python train.py --n_layer=15 --d_model=96 --n_head=3 --n_kv_head=3 --head_dim=32 --d_mlp=384 --vocab_size=2048 --activation="tanh_gelu" --norm="layernorm" --norm_place="pre" --norm_eps=1e-05 --positions="learned" --qk_norm=false --attn_scale=0.177 --bias="all" --tie_embeddings=true --parallel_block=false --init="trunc" --init_std_qkv=0.051 --init_std_o=0.0093 --init_std_up=0.051 --init_std_down=0.0093 --optimizer="muon_variant" --lr=0.0108 --lr_mult_o=2.0 --lr_mult_up=0.665 --lr_head=0.00687 --grad_clip=2.0 --warmup_steps=200 --schedule="wsd" --decay_fraction=0.452 --decay_shape="sqrt" --final_lr_fraction=0.05 --batch_tokens=16384 --seq_len=768 --doc_mask=true --train_tokens=131300000 --steps=8014 --dataset="wikipedia_en"
Each number is 50 + 10 x the weight over its row's rms, rounded and kept within 0 to 99. Layers, rows and columns count from 0. The size before them is the row's rms in percent of the matrix's.

# layer 6 MLP up, 384x96, rms 0.185, rows 0-99, columns 0-31
092:51 68 53 37 38 64 49 41 38 30 44 69 59 47 34 42 57 54 55 51 55 57 54 39 45 61 35 58 50 56 59 48
093:37 51 52 42 41 41 51 53 46 69 45 33 68 41 40 49 62 71 46 71 48 66 46 49 70 44 44 55 52 59 31 59
092:59 50 56 75 32 57 50 53 53 44 38 59 36 39 42 38 57 37 40 68 38 47 55 52 45 36 41 57 54 44 57 67
121:45 42 39 38 51 41 59 45 67 50 62 51 50 74 32 41 46 55 32 74 63 49 55 51 56 41 37 34 49 43 52 53
104:51 48 44 51 52 43 51 50 70 48 58 38 54 46 39 46 38 49 71 54 64 34 56 51 48 53 45 55 30 37 70 49
098:53 57 43 35 57 69 48 60 37 42 25 43 71 62 74 65 51 51 67 53 53 53 41 51 64 45 53 50 49 56 59 45
088:72 61 49 54 54 52 57 58 50 50 36 43 44 53 43 30 30 44 45 41 60 42 50 38 48 61 54 48 52 50 67 49
096:57 56 54 46 54 51 62 62 39 50 37 48 56 47 60 43 49 43 45 49 60 53 74 31 67 70 42 50 43 62 37 48
097:49 61 53 48 46 62 40 42 42 49 54 50 71 28 70 37 47 70 43 67 60 40 50 49 49 48 47 36 52 55 57 47
108:51 46 33 55 43 59 70 47 49 66 34 45 53 38 62 45 46 46 36 52 57 50 58 36 50 48 38 56 74 50 48 67
101:64 70 56 51 36 69 52 63 53 47 51 34 57 50 46 27 47 46 63 58 57 37 57 25 63 43 56 41 46 57 60 59
107:64 45 56 49 52 48 50 39 42 74 40 62 42 37 32 49 37 76 60 45 46 58 50 67 50 52 50 34 53 64 67 58
114:53 41 53 60 51 66 42 50 58 54 35 37 41 41 57 45 56 43 58 49 58 67 47 41 43 54 51 62 51 40 41 43
094:32 43 53 54 51 54 53 66 44 53 37 60 54 52 61 41 72 44 46 55 74 46 51 53 51 50 63 37 71 74 46 62
100:45 57 62 48 35 65 34 44 49 75 45 57 46 52 54 33 54 40 48 53 35 55 47 62 50 54 47 35 55 73 67 61
103:39 48 38 40 50 51 54 55 51 59 35 52 49 54 57 40 63 52 64 39 46 51 48 58 56 60 48 64 57 64 47 52
099:36 48 33 47 41 59 53 67 42 44 58 57 54 44 54 59 50 53 56 47 58 55 44 80 38 28 46 63 47 62 35 45
101:68 35 56 63 54 46 50 50 54 34 40 52 48 42 59 42 51 54 68 39 64 70 54 48 41 55 58 61 39 32 60 46
111:43 52 54 55 43 68 51 36 42 40 62 60 47 65 47 40 41 63 55 57 44 53 46 53 54 52 39 54 48 59 51 50
106:63 39 39 38 66 55 56 61 44 38 72 35 43 55 61 48 49 35 53 57 44 68 57 50 44 42 64 44 50 51 55 42
103:48 65 41 30 59 52 43 46 45 52 60 41 59 44 58 55 34 49 67 47 42 49 44 42 64 54 61 54 47 60 43 43
089:50 57 49 41 46 54 48 54 60 53 37 67 55 54 60 52 32 45 44 44 57 47 45 33 49 54 48 32 50 46 52 56
101:29 57 45 40 48 46 41 48 43 47 62 62 40 32 59 51 44 37 50 44 44 67 55 44 67 56 40 51 63 62 40 62
112:55 57 62 49 47 36 55 65 42 53 43 48 48 40 52 41 36 66 58 51 47 52 62 45 58 55 28 61 49 60 42 51
096:49 54 46 71 42 52 66 53 29 43 62 64 59 51 43 39 57 40 59 53 38 41 62 49 53 41 47 49 48 55 68 51
097:64 45 70 53 73 46 56 44 61 63 30 49 40 40 50 54 50 35 57 53 58 58 46 37 38 51 61 56 53 54 32 64
105:55 41 57 28 55 38 55 40 60 53 44 65 54 47 48 52 48 53 62 41 59 58 37 54 46 58 47 39 65 52 56 32
102:65 59 64 33 48 51 44 52 44 52 60 43 44 51 60 41 60 41 33 50 55 45 31 31 55 46 38 37 43 47 46 57
107:42 60 51 39 52 60 60 68 69 47 62 63 39 22 29 56 65 38 37 60 48 40 56 63 47 53 56 51 57 70 25 53
088:45 52 33 51 45 39 50 39 60 36 50 52 55 34 31 35 58 65 40 42 66 60 75 48 42 39 62 78 52 59 54 41
101:46 40 54 56 37 46 56 52 37 55 45 53 54 27 50 70 31 53 57 52 44 58 38 62 59 42 35 50 42 55 69 42
111:45 44 66 33 53 56 73 63 67 41 40 39 44 35 33 38 54 40 41 53 43 44 49 45 42 67 53 58 40 64 53 38
108:60 67 55 24 49 60 63 49 40 49 58 62 51 44 54 51 47 43 62 41 46 52 58 37 59 54 43 41 44 61 58 49
104:41 56 64 38 47 46 49 59 55 62 51 35 52 52 49 42 55 41 47 84 51 31 59 34 52 29 54 44 55 38 44 56
107:47 58 56 46 43 64 72 41 72 54 48 33 72 48 51 45 35 75 59 44 52 37 50 48 62 55 48 36 45 49 47 43
101:57 47 39 50 64 50 38 35 47 43 49 37 59 45 46 51 50 41 64 47 57 56 58 47 54 55 42 42 48 50 43 60
105:52 62 51 41 39 33 47 43 65 52 40 57 49 41 35 47 36 47 57 58 48 40 48 68 62 63 40 57 49 44 37 57
105:60 47 55 50 53 28 64 34 57 55 58 58 50 43 40 28 43 33 55 56 44 59 41 46 48 31 37 47 52 53 43 64
108:36 60 48 47 54 54 45 46 50 13 46 37 53 50 51 54 46 51 42 46 69 56 41 48 51 42 31 60 49 40 55 51
113:48 56 56 54 62 32 52 64 47 46 52 53 38 50 57 42 53 47 64 61 58 50 51 58 38 36 52 57 41 52 54 39
099:43 36 41 46 51 40 34 61 67 46 55 55 57 38 60 44 38 48 44 60 44 45 66 61 39 59 55 43 38 54 47 57
091:43 43 57 59 56 39 48 53 50 41 66 48 62 56 42 53 52 49 65 39 66 65 43 44 52 61 57 49 50 52 52 69
112:47 56 77 43 45 56 59 50 50 45 34 53 52 59 45 62 40 44 57 62 50 40 35 35 64 68 61 43 47 51 45 49
104:76 56 38 31 50 60 60 51 47 48 40 50 55 49 62 68 35 40 53 51 58 67 57 30 60 66 40 39 44 39 50 78
091:61 46 31 32 58 42 56 52 39 46 41 40 65 40 50 51 59 47 44 53 51 55 47 49 64 35 63 32 56 59 47 60
091:43 57 36 52 26 58 39 45 52 51 54 53 51 37 45 75 44 30 39 43 50 49 46 45 65 28 51 65 60 50 52 53
095:56 51 51 52 34 53 62 42 53 41 45 73 42 51 46 48 66 43 58 51 37 53 41 47 54 72 62 42 47 88 53 57
100:36 65 38 47 63 55 45 44 46 37 49 60 35 34 41 49 35 61 58 52 54 66 69 70 47 50 52 37 40 53 52 53
101:48 48 51 49 50 51 49 39 34 48 43 48 69 65 73 46 44 51 65 44 59 44 50 49 50 46 40 35 59 49 54 55
108:39 52 42 54 53 44 47 41 47 61 37 52 46 67 65 56 49 47 48 45 46 63 53 55 48 41 23 38 58 35 62 47
113:52 61 56 35 42 49 81 51 41 44 48 54 42 44 47 28 42 36 50 47 65 44 48 44 49 47 54 49 51 67 79 55
104:36 35 72 36 46 49 51 43 32 51 55 46 43 36 57 57 47 45 28 43 57 54 31 68 58 59 46 52 49 66 57 44
097:59 64 40 51 34 38 66 52 42 38 50 49 46 48 44 67 48 62 52 58 52 59 53 35 44 73 51 49 45 60 49 53
109:54 46 46 49 69 50 49 52 48 48 57 22 56 51 44 53 44 39 46 63 65 53 48 47 47 58 34 57 55 44 70 58
114:56 40 39 48 52 46 67 35 51 41 40 67 40 56 48 58 54 40 48 51 52 69 55 26 57 57 51 49 39 34 44 43
104:58 70 58 57 41 43 47 58 59 60 48 43 59 54 44 18 46 38 49 48 58 69 68 52 59 43 47 50 37 49 61 55
112:63 61 37 58 40 56 45 40 40 40 47 75 35 33 37 55 56 59 62 62 49 53 41 61 55 37 45 55 46 47 58 46
099:36 49 54 56 46 60 62 45 42 52 43 52 37 37 62 46 51 33 37 49 44 66 60 55 50 52 64 55 71 52 42 41
089:49 63 34 56 68 44 50 60 69 50 52 60 38 56 64 45 46 62 40 47 47 57 51 41 54 52 59 40 54 69 56 52
097:51 44 50 53 73 49 46 50 44 68 45 60 50 58 52 51 59 60 57 60 47 60 31 45 60 64 44 47 63 53 58 40
100:60 64 60 44 54 53 54 48 59 45 67 53 44 41 52 58 50 57 47 40 61 34 48 40 49 47 59 33 52 71 56 64
107:67 43 43 62 34 56 57 49 42 55 44 39 52 35 63 44 52 50 49 54 62 50 56 48 60 48 53 25 65 51 72 33
091:49 44 30 57 51 46 50 59 79 53 41 55 45 56 48 48 29 52 58 55 48 53 60 55 58 57 53 45 34 54 50 42
097:60 41 59 56 43 68 33 51 58 59 49 37 57 38 48 40 46 56 54 54 61 47 34 52 69 47 37 64 69 63 56 50
104:48 69 49 40 51 43 39 53 50 60 58 47 52 42 51 31 52 48 45 58 45 59 45 58 40 32 42 66 55 66 61 50
111:41 50 70 36 46 61 61 71 52 57 34 52 37 41 47 47 29 52 68 73 63 56 47 36 50 48 54 53 44 52 40 47
106:34 46 54 57 40 47 54 60 47 33 47 51 50 36 45 51 61 61 55 59 69 63 54 52 69 46 61 55 45 65 50 39
090:61 44 57 45 40 42 46 48 46 58 56 63 55 37 47 62 46 47 35 36 57 49 61 57 74 58 34 53 63 63 50 47
092:55 47 57 63 48 58 48 34 46 54 48 52 51 55 58 45 45 40 57 21 53 50 51 58 34 45 35 73 62 45 53 69
090:46 48 46 58 44 48 47 38 68 61 59 30 63 57 63 40 57 39 45 56 50 56 51 41 40 42 56 40 51 62 40 53
082:46 57 40 59 52 47 52 51 48 46 38 52 53 24 48 55 38 56 44 45 51 56 39 49 49 51 49 38 64 59 62 56
084:41 48 50 59 61 34 68 53 49 53 44 56 38 41 46 66 56 47 45 39 52 44 32 38 59 76 66 36 57 63 52 51
090:44 40 40 49 53 56 66 51 50 36 64 44 40 38 58 70 53 35 48 42 46 49 56 66 51 58 49 38 28 49 53 50
102:52 51 56 59 52 37 52 39 56 48 41 28 70 41 56 67 58 58 55 50 54 57 34 61 51 65 67 36 56 36 55 43
099:46 43 41 42 39 48 60 53 45 53 34 58 51 47 59 48 42 42 44 47 45 69 61 59 56 59 43 62 61 48 62 45
095:75 45 34 60 40 47 42 57 46 46 38 52 64 59 46 44 71 63 52 72 42 46 65 32 32 35 51 35 47 57 43 61
101:46 60 57 50 56 57 60 55 58 56 62 49 65 66 48 50 37 44 57 40 57 42 52 49 45 37 52 45 46 50 74 40
114:55 61 54 41 57 44 68 48 52 39 46 49 48 39 33 45 43 46 50 44 64 43 40 49 50 45 52 53 50 50 69 72
106:53 36 50 74 38 35 54 57 49 59 41 59 55 59 49 51 47 42 27 53 57 60 35 49 42 57 54 50 53 46 65 54
092:40 61 67 56 58 49 48 52 35 47 47 57 48 32 44 62 32 50 43 51 65 61 59 73 49 44 47 53 42 55 57 52
084:35 51 42 50 52 46 51 43 50 53 49 45 37 56 63 63 56 58 59 57 58 50 62 50 48 49 45 37 79 50 38 59
096:51 45 40 57 55 47 43 36 38 56 23 32 57 76 47 52 38 53 46 43 50 51 44 41 61 58 50 51 67 47 69 55
085:37 53 38 47 69 54 47 55 45 62 45 45 44 49 39 56 59 65 44 46 52 35 41 46 40 19 53 29 61 50 52 61
096:43 69 49 29 54 46 53 41 54 39 54 42 30 51 56 30 63 59 59 40 53 54 35 65 74 36 37 61 58 53 48 49
104:40 33 44 51 41 42 34 57 57 55 48 38 46 46 53 51 50 40 57 47 44 51 46 67 68 39 45 35 63 72 34 61
095:51 44 43 50 68 55 61 62 41 34 49 45 33 61 32 38 42 52 50 40 55 62 64 63 54 47 60 63 68 38 48 47
097:41 62 45 62 47 55 55 62 55 57 47 54 31 44 51 33 37 63 54 43 59 51 36 45 44 32 44 45 55 47 35 51
086:46 42 40 41 54 52 54 48 38 48 42 45 55 29 49 44 51 63 53 56 78 50 37 53 37 50 37 50 71 42 54 43
093:62 33 54 66 40 47 62 59 58 55 42 63 43 62 55 46 38 28 47 49 41 56 44 40 50 59 37 52 44 33 31 60
091:53 51 56 47 62 32 53 43 47 58 44 40 53 48 58 55 32 46 59 40 32 65 43 56 42 56 71 47 50 48 55 42
086:46 51 46 48 54 36 50 45 67 61 35 59 55 54 61 36 56 51 44 64 71 40 47 60 43 65 48 69 52 38 52 53
096:52 57 49 45 55 24 50 53 34 64 50 45 50 45 63 45 55 43 52 61 50 43 37 62 48 28 50 46 63 45 41 39
096:49 59 61 29 41 54 61 61 56 43 50 51 48 56 62 68 68 46 39 51 51 55 56 44 52 47 71 51 29 47 52 55
108:48 58 51 48 43 41 65 53 37 35 41 30 44 41 45 60 48 46 70 64 57 51 55 51 58 34 50 48 49 52 59 41
108:66 44 48 49 35 57 65 72 37 53 48 62 55 57 60 32 47 41 43 45 69 40 50 55 55 49 48 41 42 61 43 57
091:52 63 36 39 38 49 57 23 58 43 49 67 60 50 59 46 52 44 47 66 60 46 41 45 41 47 50 48 57 56 43 63
091:49 43 46 36 61 56 43 51 64 44 50 50 32 53 69 52 47 60 59 41 49 50 38 65 54 56 51 51 63 27 51 45
095:58 47 60 49 61 48 56 42 70 40 41 53 52 47 56 44 48 48 41 45 63 89 53 53 36 65 44 54 38 36 38 58
104:46 63 30 55 42 50 61 51 47 64 55 41 38 52 30 54 33 58 53 48 59 57 43 53 41 39 69 55 44 32 58 39
102:78 57 59 46 62 47 46 64 62 31 50 34 55 50 47 40 50 48 58 41 62 39 39 52 47 41 48 47 45 49 56 53